config = dict(
    n_layer=9,
    n_head=8,
    n_kv_head=8,
    norm='layernorm',
    norm_eps=1e-05,
    positions='learned',
    init_std_qkv=0.0118,
    optimizer='adam_variant',
    weight_decay=0.36,
    lr_head=0.00712,
    schedule='cos',
    batch_tokens=131072,
    doc_mask=True,
    train_tokens=646300000,
)
Each number is 128 + 32 x the weight over the matrix's rms, rounded and kept within 0 to 255. Layers, rows and columns count from 0.

# layer 6 MLP down (transposed), 2048x512, rms 0.0206, rows 1063-1089, columns 128-255
[[ 86 163 183 168  59 123 108 126 108 141 118 106  56 156 113 108  64 119 190  79 179 124 104 131 158 152 178 173 106 168 136 108  94  87 178 118 172 125 130  98 109 101 107  53 110 151  85 117 134  96 106 105 106 180 126  82  93 133 139 123  95 127  97 113 126 148 138 128 160 116 164  66 125 102 106 101 172 141 123 118 104  99 126 150 122 180 123 149 113 144 183 162 175 121  88 130 177  67 125 151  99  90 149 140 119 140  78 126 115  96  39 135 147 158 117 176  88 123 121 131 113  97 165 186 147 133 149 110]
 [205  16 154 133 169 142 116 110 122 131 166 143 175 165 136 113 110 133 150 163 111 171 117 165  69 165 164 121 141 122  96 149 152 153 118 135 103 126 110 106 161 134 158 111 129  51  83 133  86 135 183 171 107  77 132 121 166 127  68 118  94 158  83 167 193 153  78  98  84 153 133 111  72 120 152 157 116 150  98 140 135 107 107 149 135 177 154 113 104 155 118 143 143 122 125 148 117 143 136 131 120 135 127  69 136 152 109 147 141 173 166 128 134 138 122 149 134 173 101 132 155 117  46 153 115 142 155 101]
 [177 196 134 141 132 140 161  82 133 169 121 144 105  98 113 109 104 160  92 130 125  75 137 132 140 131 154 135 143 160 167  99 125 109 123 124 191 122  53 140  86 114 114 137 192 129 149 168 141  96 163 123 142  57 120 124  54 117 164 139 104 107 138 138 131  89 132 114 124 109 101 133 143 119  72 135 114 107 105 122 165 154  95 135 112 130 160 178 102 107 102 108 129 162  74 132 113 194 113 126 101 150  78 112 163 141 103  72 114 122 122 148 116 137 141 128  89 211 144  90 132 108 152 180 173 128 110 150]
 [122 135  99 148 113 101 163 139 121 106 168 150 178 148 159 127 137 170 100 170 123 132 142 177 177 157 145 122 116 142 114 143 121 110  78 122 107 127 131 121 132  87 108 117 134 185 129 146 132 100 109 128 139  34 142 188 125 175 161 166  99  91 118 134  94  96 154 107 104 159 149 133 125 145 176 140 119 128 101 100 128 144  98 164 102 104 118 166 139 148 122 108 135 147 187 171 185 148 139 116 120 120 120 139 116  94  95 126 117 149 118 176  97 129 134 140 124  92 100 111 141 147 136 139 124 113  95 124]
 [118  73 124 176 136 131 120 190 102 150 218 146 142  94 140 133 153  91 122 194 129 164 175 140 111 100 118 145 177 149 111  98 128 139 168  95 136 150 106 146 132 165 118 141  87 118 101 148 107 142 111  60 174 179  95  85 143  88 128  78 108 138 146 119  89 145 134  89 118 152 130 143 107 151  83  96 132 126  95 178 112  76  87 120  90 164 152 115  90 159 131 159 114 128  44 109 106 152 148 108 137 101 126 131 140 116  53 131 140  79  72 106 131 113 139 145 194 158 105  61 103 164 115 104 109 100 135 120]
 [181 120 140  88  72 124 129  88  95 128 156 151 119 214 153 105  80 135 138 154 101 149 164 140 208 130 159 120 178 118  76 132 160 138 133  98 149 131 152 115 185 112 143 118  94 111 154 107 172  97 152 135 163  52  62 124 130 123 130 132 128 137  45 125 152 114 133 101 178 170 113  76 153  80  99 147 127 116 135 128 187 113 116 103 158  81 144 185 140 137  87 132 135 119  85 111 116 138  82 159 125 120 156 132 106 115 136  64 144 146 167 142  72 153 177 118 131 156 162  79 119  77 140 114 117  95 155 146]
 [139 225 145 154 126 135 129 105 131 144 131 104 119 144 171 195 166 104 169  16 151 162 164 151 138 163 124 128 109 148 135  87 145 150 147 104 131  58 169  59 104 211 166 116 109 166 172 103 135 122 113  62 134 136  77 121 120 124 179 123  96 117 133 164 114 175 116  80  64 138 125 123 126 150 151 142  71  36 107 180 163 180  91 160  44 132  98 185 109  60 162 117 170 158 157 108 146 108 128  89 107 136  78 157 182 172 121 103 124  94 160 189 106 136  68 136  83   0 134 134 171 152 125  97 114 156 122 157]
 [115 143 102 144 151 127 151 116 149  94 154 128 126 159 105 151 185 151 123 112 137 118 109 171 137  96 114 163 140 141 156 193 180 134 145  97 143 132 143 171 116 118 121 123  81 199  97 111 133  97  95 148 110  95 130  93 135 135 129 131 130 151 102  87 132 157  81  65 148 128  99 125 125  94  97 137 138 135 108 181 151 135 113 166 189 143  92 182  96 136 139 112 111  94 136 133 150 151 126 149 145 116 167 113 101 164 100 160 152  96 161 124 122 129  74  61 138 145 100 160 100  96 160 124 161 130 149 122]
 [ 58  95 152 123  92 110 132  84  98 185 124  98  78 162 135 108 145 172 187 139 115 128 137  84 100 118 151 154 181 121  96 140 152 163 133 151 154 175 128 187  97 130 126 124  97 132 150 110 109 142 226 112  80 105  74 124 131 157 123 133  92 138 129 148 130 156 143 113 131 128  58  96 105 165 176  80 144 152 123 174 103 168 161 112 156 179 104 163 146 172 157 203 146 120 110 140 112 126 121  95 150 184 142 112 168 154 167 100 110 131  62 156 147 107  75 120  98 118 142  73 131 154 135 114  99 144 157 120]
 [122 111 146 123 124 109 149 107 169 127 173  90 122 113 133 155 144  80 109  97 106 129 137 193 104 131 178 160 159 102 187 157  91  23  84 103 194 125 132  87 147 157 140 126  34 158 153  77 180 145 148 113 101 149  84  65  84 127 164 103 149 141 202 102 161  85 175 162 124  88  92 148 101 132 116 130 155 124 118 159 137 158 186 115 113  93 106 129 149 131 165  65 163 153 165  92 134 133 142 147 142 183 156  93  72 153 140  83  95  93 171 129 152 160 145 108  85 170  94 103  94 103 182 116 137 115 147 125]
 [105  73 156 130 128  72 142  52  84 155 170 177 145 107 125 199 157 101 121 125  86 113 151  47  88  87 112  70  55 147  72 163 178 198 119 169 108 148 182  54 156  41 163 104  67  77  82  64 189 193  95 141  57 193  48  70  90 155 124  88 168 120  72 175  59 158 168 190  60  49  76 195 125 114  86 132 112 128 170 132 124 158 168 142 201  55 137 214 165 129 115 114 124 147 111 127 198 156 180 100 128  92 131 168 136 163  95  68 139 128 120 154 116  68  71 153  76  78 158 123 179  81 148  91 140  39 124 195]
 [140 176 105 131 145 107 111 137 129 130 133 121  64 134 115 147 147 105 185 113 153  87 108 168 147 146 142 145 149 160  75  75 197 121 127 100 102 115 115 104 124 144 115  86 123 155 143 129  91 152 144  86 174 109 144 140 148 169 155 101 197  74  99 168 177 144 110 160  93 118 135 136 140 135 136 138 158 121 147 142 130 126 112 110 214  95 129  89  87 118  76 127  78 136 122 165 140 144 136 172 137 113 170 130 143 177 102 134 118 121  53 177 106 132 141 120 149 172 142 133 133 140 108 160 115 142 129 112]
 [235 206 144 107 195 250 145 110 238 137 114  86 107 119 116 114 233 209 137 127 169 193 205 221  58  56 185  62 118  93 123  76 135 112   1 100 100  38  80 137 132 140  60 131 100 110 187  47 200  86 216  70  73  56 223 146  86 129  99  81 121 188 255  88 186  37 116 162 102  68 115 128  68 155  95  87 255 139 166  49  45 224 112 130 183 147 113 104  49  74 154  87 147 176 103 120  80 147 128  51  58 113 181 174 138 143  16  78 114 141 189 204 160  78  67 133 145  55 111 213 205 109   0 144 143  66 129  60]
 [168 110 113 140 101 131 106 146 118  78 128 111 133  92  99 151 112  97 122 153 140 104  93 160 114  92 140 133 144 164 107 112 122 139 143 133  94 113 113 112 137 135  98 118 142  97 110 129 109 125 148 138 138  92  81 111 108 118 135 103  78 141 123 192 156 127  87 123 174 127 159  87 148 112 127 182 157 114 145 115 124 189 135 114 105 150 140 144 105 151 165 121 129 127 140  96 147 116 140 134 120 133 129 185 176 128 136  96 115  99 136 146 113 117 136 115  93 125  80 153 133 146  89  79 156 137 130 133]
 [158 115  79 113 113  73 112 103  84 144 180 101  99 159  70 131 166   0  85 107 154 152 170 194 197 122  89  93 100 134 141 203 127  88 156 156 175 135 152 138 121  87 205  90 115 169 143 128 158 131 156 133 146 125 132 110 118 174 173 200 144 172 140 128 134 175 103 121  69 162  88 153 114 163  95 145 108 144 217  64 180  83 129 108 139  96 185 183 126 105 106 168 151  95  74 185 196 128  60 159  82 128 148  92  66 108  93  80  53 118 131  79  88 205  85 140 115 161 149 107 149 101 150 160 125 149 108 117]
 [121 116 113 130  53 148 143 104  96 152 146 105 141 149  95 139 156 116 111 140 182 149 147 184 117 113 153 119 136 123 127 148 145  99 131 121 134 133 135 125 169 125  46 136 126 178 122 166 134 121 122 146 160 125  76  76 132 202 113 121 149 165 192 111  59 137 204  93 105  94  72 190 166 134 108  64 152  83 115 159 108 110 186 142 108 139 122 178 107 142  66 159 126 121 139 152 129 160 109 140 109 156 169 162 106 119  72 127 147 157 176 187 118 146  76 105 107 163 107  57 144 122 115 129 113 137 116 127]
 [109 175 153 113 152 187 161 199 111 110 124 159 191 122  95 152 142  99 176 153  73 102 108 111  79 195  54 136 110  64  63 124  79 202  25 174 118 158  91 128 138 131  97 106 159  91  96 145 135 186 123 122 162 117 134  83 112 143 108 140 124 199  82  69 170  80  90  93 135 169 106  99 125   2 156 116 147 113 134 136  99 163 126 113 224 116 170  66 110 114 133 192 161  86 106 122 196  85  40 134 131 184 114 112 105 186 121 106 138 148  80  98 119 105 153 129 120 134  94 117 164 120  83 113 152 138 172 153]
 [110 118 148 100 166 134 169 122 136 123 127  90  94 146 149 142 133 173  94  97 109 105 110 129 147 161 120 130 131  96 139 129  72 142 147  84  76  96 110 142 148 108 140 117 151 106 127 139 109  99 114 147 146 108 128 145 155 134 126 117 119 135  93 158 159 164 138 132 129 155 126 142 169 126 122  99  89 152 131 120 152  85 131 106  99 138 151  99 158 110 144 199 149 126 141 157 173  60 148  96 139 129 109 104 119 110 120 146 112 147  87  74 125 172 131 114 145 114 141 114  81 102 118 102 182 164 166  89]
 [122 165 128 118 149 166 131  89 152  71 117  92 158  87 153 129 144 123  64 147 123  74  98 126 103  87  76 130 114 106 190 212  88 190 121 168 142 141 110  77 128 112 118 177 145  66 122 121 127 164  92  99 143  94 167 132 118 117 140 142 124 150 102  87 119  85 145  30 127 105 151 161 155 217  88 122 156 202  52 125  93 112 119 160  85  82 156 189  74 114 139 114  96 138 118 159  96 151 128  81 182 135 157 111  58 163 141 123 134 184 156 102 120 152 103 145 123 108 185 149 182 105 172  31  75 145 156 108]
 [148 133 120 128 122 134  95 137 111 132  69 169 124 151 102 117 146 148 136 114 160 121 129 158 128 130 151 121 114  77 127 126 156 127 150 173 139 117 158 122 179  99 114 131  93 120 116 127 133 164 132 114 152  89 141 119 143 168 133 132 131 121 116 128 135 133 170 115 130 161 125 153 104 112 120  97 155 123 116 171 114 104 108  91 144 147 134 129 104 124  83 132 122 129  68 123 126 124 123 141 118 119  84 131 158 155 161  96 172 103  85 108 101  94 178 151 109 168 113 100 101 113 179 100 133 140 117 109]
 [150 150 114 159 142 190 157 159 162  98 144 108 144 216 159 111 119 181 212 178 168 138 123 154 116 165 145 187 110  89  97 104  97  38 164  90 161 168 108 211 145 135  90 155 150 136 182 209 147 133 177  72  98 119 128 106 116 130 196 135 104 159 115  97 167 109 134  97 235 117 133 132 149 104 105 112  76 149 107 126 122 142  86 133  50 160 119  57 131 145  81 178 140 129 166 123 195  78 149 191 101 175 122 162 171 120  89  91 137  90  78 162  90 125 192 137  65 179 179 117 165 139 150 174 118  88 153 104]
 [141 144 146 121 125 139 138 158 140 105 123 142 154  90 115 105 132 140 120 116 136 122 142 104 115 129 121 119 121 130 113 142 101 244 113 139 109 126 130 171 149 148  96 114 107 121 106 149 116  76 139  74 158 136 135 115 122 116 124 104  79 137 166 142 133 147 142 116 109 111 122 130 139 177 134 124 115 121 110 108 112 124 129 132 111 113 141 100 133 145 196 131  92 128 128 151 137 123 117 132 130 139 146 125 103 154 131 123 133 135 120 129 108 108 125  96 150 135 179 124 129 164 146 105 151 130 139 136]
 [128  90 134 123  90  96  95 123 105 139  47 129  64 108 152 144  88 101 103 173 155 140 194 157 155  95 127 236 112 143 142 122  35  47 185  91 205 140 141 145 177 103 149 140  64 213  89 138  70 139 153 202  41 169 106 118 177  71 166 174 114 140 192 103 127 153 146 219 147 160 157 158 111 168 144 102  48 108 117 185 125  87 177 103 127  63  83 128 135 129 154 118 119 196 183  97 160 105 155  71  99  90 182 128  95 133 129 174 137 167 109 134 106  68 144 106 145 100 154 145  62 122 214  56 122 114 194 181]
 [ 70 153 132 101 148 124 137  84 108 143 184 101 134 191 107 130 161 145 131 123 122 140 124 105 126 179 118 144 146 141  64 109 142 168  88  88 143  84 156 100 125 119 178 138  51 104  90 154 122 173  95 142 137 158 106  91 190 109 115 104 105 180 154 133 128 146 165 155  89 162 162 139 123 116  86 130 113 130 118 163  93 149 141 111 109 126 134 151 151 142 141 147 130 138 161 114 107 116 150 167 138 183 114 118 143 121 132  87 125  82 135 133  93 139 109 125 143  86 137 115 120  94 161 121 136 146 120 122]
 [226 171  99 121 139 172 163 103 158 107  66 112  41 130 131 139 124 142 125 143 137 131 140 136  92  62 172 153 109 148 166 162 126 132 129 105 115  70 171  95  95 148 134 143 154 130  77 117 146  96 133 143 100 142 112 105  94  69  95 122 167 119 118 139 156 114 102  89 158 138 179 101  89 112 184 131 111 100 115 155 174 161 146  96 158 147 142 108  98 121  72 174 167 136 139 118 116 147 127 176 116 158 152 163 128 111  83 163 135 159 168 183 162  88 134 104  93 132 105 188 136 100 112 132 126 171 134  69]
 [101 126  63 146 113 186  96 112  89 127 144 127 112  92 249 152 143 122 153 113 109  67 187 146 184 111 106 144 155 181 101 126 133 135 148 123 180  90 124  88 143 121 111 137 113  96 129  88 143 141 108 127  65 101 180 182 117 174 136  92 122  95 139 127 109 123 177 127 159 137 127 156 115 142  81 180 108 153  56 125 133 131 110 134  82 118 125 107  94 141  32 118 178 112 195 134 113 196 153  65  65 140  76 103 172 125 110 134  96 102 139 153 148 135 132 126 135 121  64 105 117 173 162 144 112 107  88 173]
 [123 135 132 130 150 108 113 114 144 108 121 123 104 167 141 130 138 160 120 145 120 131 101 162 112 132 120 123 136 120 122 127 116  41  98 112 103 104 140 140 103 141 104 123 133  94 119 120 109 172 147 126 134 159 125 134 111 113 110 143 103 126 171 167 139 141 114 128 113 109 153 130 115 122 106 118 160 103 135 134 124 164 137 141 124 127 117 139 115 111  69 164 150 157 157 128 166 156 137 119 112 169 114 127 121 144 148 139 132 159 134 136 125 101  90 155 139 116 123 153 110 111 136 144 162 117 104  87]]
# layer 6 MLP up, 2048x512, rms 0.0244, rows 1064-1090, columns 128-255
[[ 98 110 130  78  22 112 103 158 108 125  76 106 131 161 119 146 119 115 130 101 113  84 130 153 111 148 131 105  85 107 126 106 135 153 109 139 159 127  75 157 131 177 125 106 117 223 149 190 166 118 128 109 160 170  81 121  48  32 200 149 138  93 179 151 144 156 167 188  72 102 121 142 135 162 154  96 126 120 141 123  93 138 137 148 154 163  53 112 147  74 143 178 150 129 138  70 125 101 147 139  99 131 173 143 141  74  83 129 137  79  61 178 159 149 132 141 158 117 120  62 106 192 156 195 137  82 114 141]
 [135 131 149 102 130 128 138  61  90 102 134 110 140 143 141 113 165 167 169 116 147  83 192 127  94 208  71 138  94 137 147 166 153 143 115 172 115 154 173 147 108 119 116  96 107 135  90 137 138 105 115 104 144 124  83 160 119 114 125 112  77 154 133 106 107 163 100 107 139 122 148 125  84 157 158 134 195 118 138 156 103 144 155  94 107  69 119  76 117 149 131 140 144 117 150 102 140 149 106 143 159 147 131 106 114  77 178 120 101 142  84 108 114 207 146 128 177 125 130  78  80 160 119 126  82 135 145 194]
 [120 162  49 131 191 149 176 154 154 122 137 120 174 118  75 117 176  96 151  99 175 141 144 116 142 141 102 135  91  96  90  92 173 116 116 136  98  83 124 118 119 195 122 182 134 142 129  83 140 127 102 181 116 195 113 146  98 121 135 115 135 176 131 107 145 128 150 128 143 157 141 108 126 117  83 111 104  87 106 152 172 157 168  78 175 183 151 100 138  99 130 121 132 175 114 116 113  95 111 185 106 143 106 116 113  89 194 102 112 163  97 149 188  80 118 145 135 114 162 136 182 170 139 125 128 110 141  53]
 [176 107  89 121  92 124 130  68 184 131 151 109 116 164 133 131 119 128 132 127 141 134  59  88 127 174 139 128  71 144 108 209  74 151  49 145 121  51 122 148  45 139  99 165 114 158 116 132 153 126 166 212 127 116 131 137 167 129  92 189 135 147 191 166 110 105 153 124  92 118 187 108 151 148 118 139 146 106  75  78 161 109 207 118  91  97 163 114 163 107 122 116  92 155 164 112  87 121 102 134  88 141 178  98  93  84 145 141  90  97 146  92 149  34  91 130  65  98 135 123  85  81  46 136 158 102 108 158]
 [179 134 120  96 154 151 123 181 116 181 119 115 107  81 150 132  96  98 132 137 159 173 139 144  84 120 135  93  89 136 124 109 155 126 153  94 135 121  90 146 133 118 139 157 195 127 162 115 117 108 119 147 187 146 147 155 135 146 141 158 147 119 118 114 132 151  96 176 136 195 126 153 122 149 145  84 164 138 151 148  79  55 136 129 129 178 112  90 109 150 135 172 123  97 143 140 127  99 149 129 122 139 125  75 147  75 179 148 174  86 134 158  70 184 188  67 170 125 140  70 107 155 203 167 112 148 139 113]
 [155 151 159 128  86 115 178 149 173 173 127 171 121 152 129  81  79 111 139 186 150  96 109  23 115  89 156 163 123 140 194 161 113 184 110  96 137 116 111 150 147  87  75 141 176 190  86 171  96  90 105 130 157 126 148 127 161 128  82 135 125 132 101  93 168 114 124 110 127 130 161 141 111 155 136 115 147 141 146 108 169 147 195  54 132  99 114 120 182 152 160 137 109  87 181 149 151 112  90 142 144  89  90  91  58 139  91 133 128 198 117  13  53 182 114 186 118 120 188 129 170  56 127 141 116 128 146 112]
 [138 133 123 117 109 138 129 109 119 123 157 149 170 121 117 143 121 143 167 184 108 157 134 114  88 139 142  96 113 110 149 153 110 150 148  86 123 100 122 126 153  99 128 129 160  65 153 137 144 127 114 163 106 105 136 180 129 146 128 133 101 105 120 117 150 141 129 125 107  79 133 122 118 112 163  82 162 146 140 103 143 113 164 113  95 140 180 121 128 162 121 147 148 140 169  93 125 131 151  98 151 118  77 112  88 117 131 101 107 158 131 120 151 159 137 127 133  98 138 153 144 123 128 110 105 106 123 126]
 [204  86 162 134 124 117 128 202 177 109 140 127 203 107 150 131 165  69 131 164 156 132 130 145 143  91 116 103  92 171 139 159 120 143  85 179  91 160 128 116 103 117  93 119 170 110 133 121 120 140 120  85 149 124 176 157 105 134 110 117  99 101 155 170 130 110  78 149 109 133 129 147 184 125 140 142 129 109  87 141  94 123  94 170 101 131 111 155 141 114 125 148 108 164 151 161 129  91 146 128 136 128 124 128 138  90 149 183 170 123  30 102  99 175 119 126  60 132  68 154 154  96 106 136 129 117 107 128]
 [126 134 180 161 127 106 129 129 119 117  78 101 112 115 114 135 116 132 120 112  91 151  77  96 146 106 157 110 103 105 151 145  84 120  94 106  94 132  98 168 116  97  38 158 114 128 145 131 123 130 152  94 119 147 144 128 136 149 146 113  98  98 126 195 111 110 156 150 134 130 169  68 104 131  47 122 172 118 151  92  95 188  91  75 163 112 123 148 119 116 156 130  94 129 143  95 104 141 163 113  99 122 159 146 109 150 164 151 104 122 120 119 114  91  82 153 181  99 146 142 105 145 162  51 137 159 162  89]
 [ 98 111 139 130 113  82  86  80  80  60 162 172 105 140  76 127 163  84 136 142  95 148 114  57  81 107 152 116 113 172  17 168 189 165  81 144 116  86 136 174 129 116  50 163 163 106  10 138 119 116  58 224  72 148 104 133  14 163 179 149 155  96 136 147 130 162 126 128 100  68 139 151 161 108 152  55 124  68 124 148  46 219 204 155 162 108 113 127 160 180 127 132 153 186 128  55 112 156 140  86 120 132 171 170 241 108 124 148 126  77 101 204 104  93 115 117 156  88 178 107 132 154 189 186  33 119 123  85]
 [ 88 124 137 110  89 159 159  85 128  80  83  84 141 151 190 119 156 128 125  77 158 135 182 173 142 175 100 109 123  38 178 108 162 158 195 173 100 136 113 123 171 118 131  63  93 146 108 183 100 121 134 114 168 141 110 120 160 177 172 106 130 100  77 106  59 130  80 160 130 160 157  95 142 113  88  72  88  96 153 137 159  78 123 120  99 164 169  74 160 114 137  99 123 180 129 150  92 109 154 202 117 114 158 192 154  90 101 123 150 126 174 133 152 114 112  96 137 143 114 118 126 100 219 164  90  81 108 126]
 [121 122 126 204 107 112 143 150 113  69 104  94  66 113 156 120 125  63 128 161 155 190  73  62 118 117 127 107 191  40 212 117 168 181 100   0  70 122  67 188  38 114   5 127 183  56 147  92 128 118 150 131 138 100 150 121 164  75 185 100  91 155 143 199 109 177 250 195  76 207 127 165  62 187  63 202 192 144  98 148  67 136  91 193 117 166 170  92 123 144 136  96 153 199 184 134  94 131 176  61  53 149 114 164  41 118  66 182  89  54  82 191 169  80 163 188 145 145 141 236  70 161 128  25 158 106 140  59]
 [ 95 149 142 167 128 127 147  90 134 195 135 130  75 136 177  57 130 157 114  95 159 122 125 118 135 165  83 142 152  90 156 106 142 131 109  93 152 120 145 151 135 190 152  98 111 130 194 136 140 117 207 169 118 178 118 188 183  95 137 157 158 150 155 133 128 169 170 129 100 126 114  87 100  88 149 168 106 153 126 125 108  66 148 136 147 114 110 108 143 136 140 118 160 126 149  58 153 123 138 177 140 138  78 104 103 146 140  94 118 132 134 106 168 131 170 166 195 131 184  88 123 116 166  69  82 154 159  69]
 [122  92 175 139 141 133  93 125  57 167 124  39 129 148 141 182 145 120 130 117 122 135 140 115 138 198  65 155 132 149 165 172 166 180 122 178 104 110 139 115  88  69 163 109 200  71  81 132 139  85 139 134 140 152  17 148 103  58 117 182 130 149 167 139 167 110 159 102 129 183 155  66 121 121 114 231 134 116 114 156 103  52 103 109 128 151  81 152 129 143 159 130 208 120 126 119 123  91  89 125  89  94 115  58 138 131 132 109 106  76  71 104 138 139 123 144 158  88 140  88 151 121  60 186 176 151 115 114]
 [180 109 141 116 106 144 105 135 122  91 118 128 111 105 164 172 115  90 165 171 145 171  91 110  89 105 153 124 107 101  86 123  69 163 123  98 115 157  98 129 152  93 132 166 147 108 161  69 142 153  87 128 106 135 146 138 110 132 112 125  72 115 189 145 155 109 149 125 146 136 104 119 194 174 147 124 155 131 146 124  59 127 143 119 149 146 128 125 109  88 121 195  89 148 120 116 123 122 162   0 127  99  73 114  87 158 146 174 127 151 162 189 114  57  83 155 160  96 167 110 160  77 101 140 154 149 173  61]
 [100  45 122 101  87  99 136  98 111 123 117  86 172 192 166  94 152 148 111 124  94 159 144 128 232  77 143 158 105 153 164 123  92 101 206  97 179  95 105 160  62 145 169 122 171 158 176 157 156 106  97 181 171 173 108 153 192  99  64 132  90 174 148 150 110 108 117  90 106 126 147 145 150 167  76 151 222 145 155 161 161  78 143 196  84 205 111  99 152 103 174 128 138  78 135  45  87 140 118 149 121 120 109 116 159  86 137 171 101  80 203 151 135 198 170  67 123 119 154 115 160  92 115 133 149  89  66  90]
 [168 128 178 138  58 119  96 200 147 144 152 110 139 167 163 109 103 168 143 165 144 116 135 122 210 144 119 113  99 117  89  88 164 129  87 139 140  96 152 137 122 194 123 159 133 119 168 102 128 135 130 105  84 147  91 112 103 159 144 156 175 122  82 123 126 149  90  92  93  89 172 112 143 143 102 162 145 102 147 165 110 116 173 163  95 177 154 149 131  97 127 175 131 144  99 140 101 168 106 157 125 134 145  86  77 138  90 153 145  69 155 113  94 127  91 108 139 125 150 109 153 149 128 113 131 154 139 141]
 [148 203 134 120 164  83 124 196 125 128  81 163 130 115 124  99 146 106 172  55 111 134  82 135 157 140  53 116 132 174 139  26 205 124 141  88 105 120 102 151 140 142 140 133 185 138 125 104 140  99  86 173 180 124 114 143  82 137 126 154 104  94 157  91 137 131 127 157 131 148 125 139 169 121 138  68 111 123  80 131  84 138 169 143 169 188 113  89  70 125 127 167 204  85 156  92 130  88 110 120 140  56 106  82 199  87 157 140 128  70 140 117 151 141 167  89 139 155 124 155 141 171 134 195 101 112  98 156]
 [142  52 203 117 133  94  82 143 101 128 148  68  90 128 109 118 137 151 154 163 144 107 130 150  81 108 122 137 160 140 149  88 100 146 173 104 129 100  72 142 108 115 106 133 131  97  89 145  98 102 177 126 154 167 181  85 121  82  87 128 134 119 130 143 166 161 111 123 131 166  91 158 168 160 106 147 119 157 130 121  38  75 111 163 138 157 157 127 119 154 150 182 123 178 161 178 131 120  88 124 100 134 183 172 121  87  94 178 127  99 103 112  94 111  73 146 153 101 142 117 122 125 111 156 113 120 130 133]
 [109  76 177  65 111  89  91  99 167 141 148  98 123 138 113 119 126  77  72 151 166 144 121  90 113  94 127 153 142 154 152 141 170 149 219 128 150  82 110 131  98 131  74  90  67 203  54 130 175 131  50 198 221 137 142  85 176 107 142 122  83 114 115 175  72 130  89 152 128 129 146 111 165 135 132 178 122 119 129 106 110  99 171  58  91 103 143 106 200 152 152 115 139  90 144  83  67  81 166  89 172 143  88  93  86  80 162  85 176 158 119 125 147  66 146 133 122 143 142 112 118 180  67 168  51 199 122  82]
 [159 119 134 120 125 159 164 116 114 227 118 123 113 139 140  82  84  71 157 153 164 182 114 149 143 106 138 163 100  75  53 110 105 106 116 153 151 123  92 149 104 103 159  87 177 154 110 112 133 139 129 164 126 134  99 151  92 132 116 174 151 133 182  84 135 103  90 158 174 115 101 138 127 100 157  94 118 157 121 155 117 101 118 173 119 125 118 135  42 130 120  88 126 121 131 103 124 133 131  69 127 116  76 155  98  87  92 145 127 124 120 197 136 114 162 158 127 161  77 106  64 143 119 173 106 127 124 127]
 [ 89 159 157  87 127 182 184 126 154 156 147 164 181 106 159 106 154  73 186  95 150 155 124 173 160 126 134 134 139  63 127 151 157  76 167 121  89 138 137 103 148 140 108 144 206 140  98 154 136 132  92 174 230  92  61 152 131 149 108  77 104  97 107 138 113  94 134 121 169  95 126  80 126 114  76 200 115  49 134 123 175 102 152  98 111 159 173 126 159  87 155  93 157  89 171 130  96 137 174 114 116 132  86 153 147 149 186  88 139  68 172 162  37 139  28 195  95  80 171  98 192 150  91 133 171 122  54 140]
 [169 113 109 156 117 154 153 177 184  54 134 135 102  86 162 114 110 104 150 208 134 158  97 101 118 165 177  93  96 127 123  93  50 142 115 126 105 117 108 153 136 146 111 135 125 126 107 105 101 130 141  90 115 111 158 139  79 116 129 126 123 146 135 185  92 105 187  74 143 105 138 123 153  86 152 106 152  80 159 114 102  97 113 115 124 162 122 129 140 148 114 157 121 146 137 158 144 158 175 118 123 132  97 185 126 174 163 127 121 121 118 143 133 102  70 165 123 116  96 186 176 100 130 124 148 136 120 132]
 [114 109 121  90 144 100 102 123 145 167 120 142 128  90 119 112 130 120 192 146 114 111 140 133  93 139 122 120  87 144  86 145  95 125 141 165 159  67 185 105 143 150 204 138 112 143 208 122 209  86  76 129 128 157  92 102 148 167 143 181  99 131 105 107  98 210  99 185 152  99 146 142 191 150  85 168 169 125 102 151 121  31 134 112 125 136 101 131 107  83 143 108 108 145 138 139 137 111 122 136 128 119 121 126  71 147 173  84 164 119 132 166  29 165 127 115 108 104 122  70 188 119 166  81 146 145 124 170]
 [118 165 136 102 110 143 143 142 142 122  68  78 159 127 144 132 154  77 147  97  92 177  87 144 106 156 102 135 116 115 122 143  73 177 124 107 100 185  94 140 133 107 144  72 137 144 143 109 110 152 134 143  87 179 133 167  97 151 156 165 125 102 137 147 186 188 178 131 123 144  39 150  88 145  44 141 117 153  63 142 108 133 149 140 126 155 160 126 101 108 145 147 106 116  95 152 143 156 215 166  95 152 103 209 123  96 149  65 120 101 117 150 148 114 139 100 142 133 164 121 110 122 148  70 132 171 222  42]
 [112 121 164 103 184  71 111 144 131 143 166 158 137 146 132 137  96 136 101  89  89 160 122 103 188 106  83 162 114  91  79 132 173 139 128 111  77 128 134 185 198  97 162 144 118 122  92  77 138 135 107 169 137 150 120  99 180 167  85 109 156  90  63  96 122 147  85 187 147 161 110 151 157 117 135 108 108 108 126 159  68 124 138 130 175 108 153 156 100 148 177 159 174 100  98 104  99 107 122 122 109  99  98 179 104  91 167  67 217  60 105 102  92 127 153 133  94 135 130 126 193 213 106 104 157 174 146 204]
 [113  95 138 107 111 157 125  96 157 145 113 121 184 101 120 113 131  93 162 155 158 122 114 121 157 104 112  82 120 143  76  93 165 106 190 143 132 117 112  97 123 128 140 157  97  98 133 143 120  92 175 128 133 118 114 176 122 145 145 144 124 122 118 101 170 118 198  91 125 120 121 119 139 131 115 135  80 149 104 153 177 161 107 137  86 125 119 152 183 165 117  93  72 195 130 151 157 135 142 129 148 114 144  77 145 153 159 108  78 141 134 140 103 114 119 149 117 137 160 174 124 112 196 137 122 177  94 159]]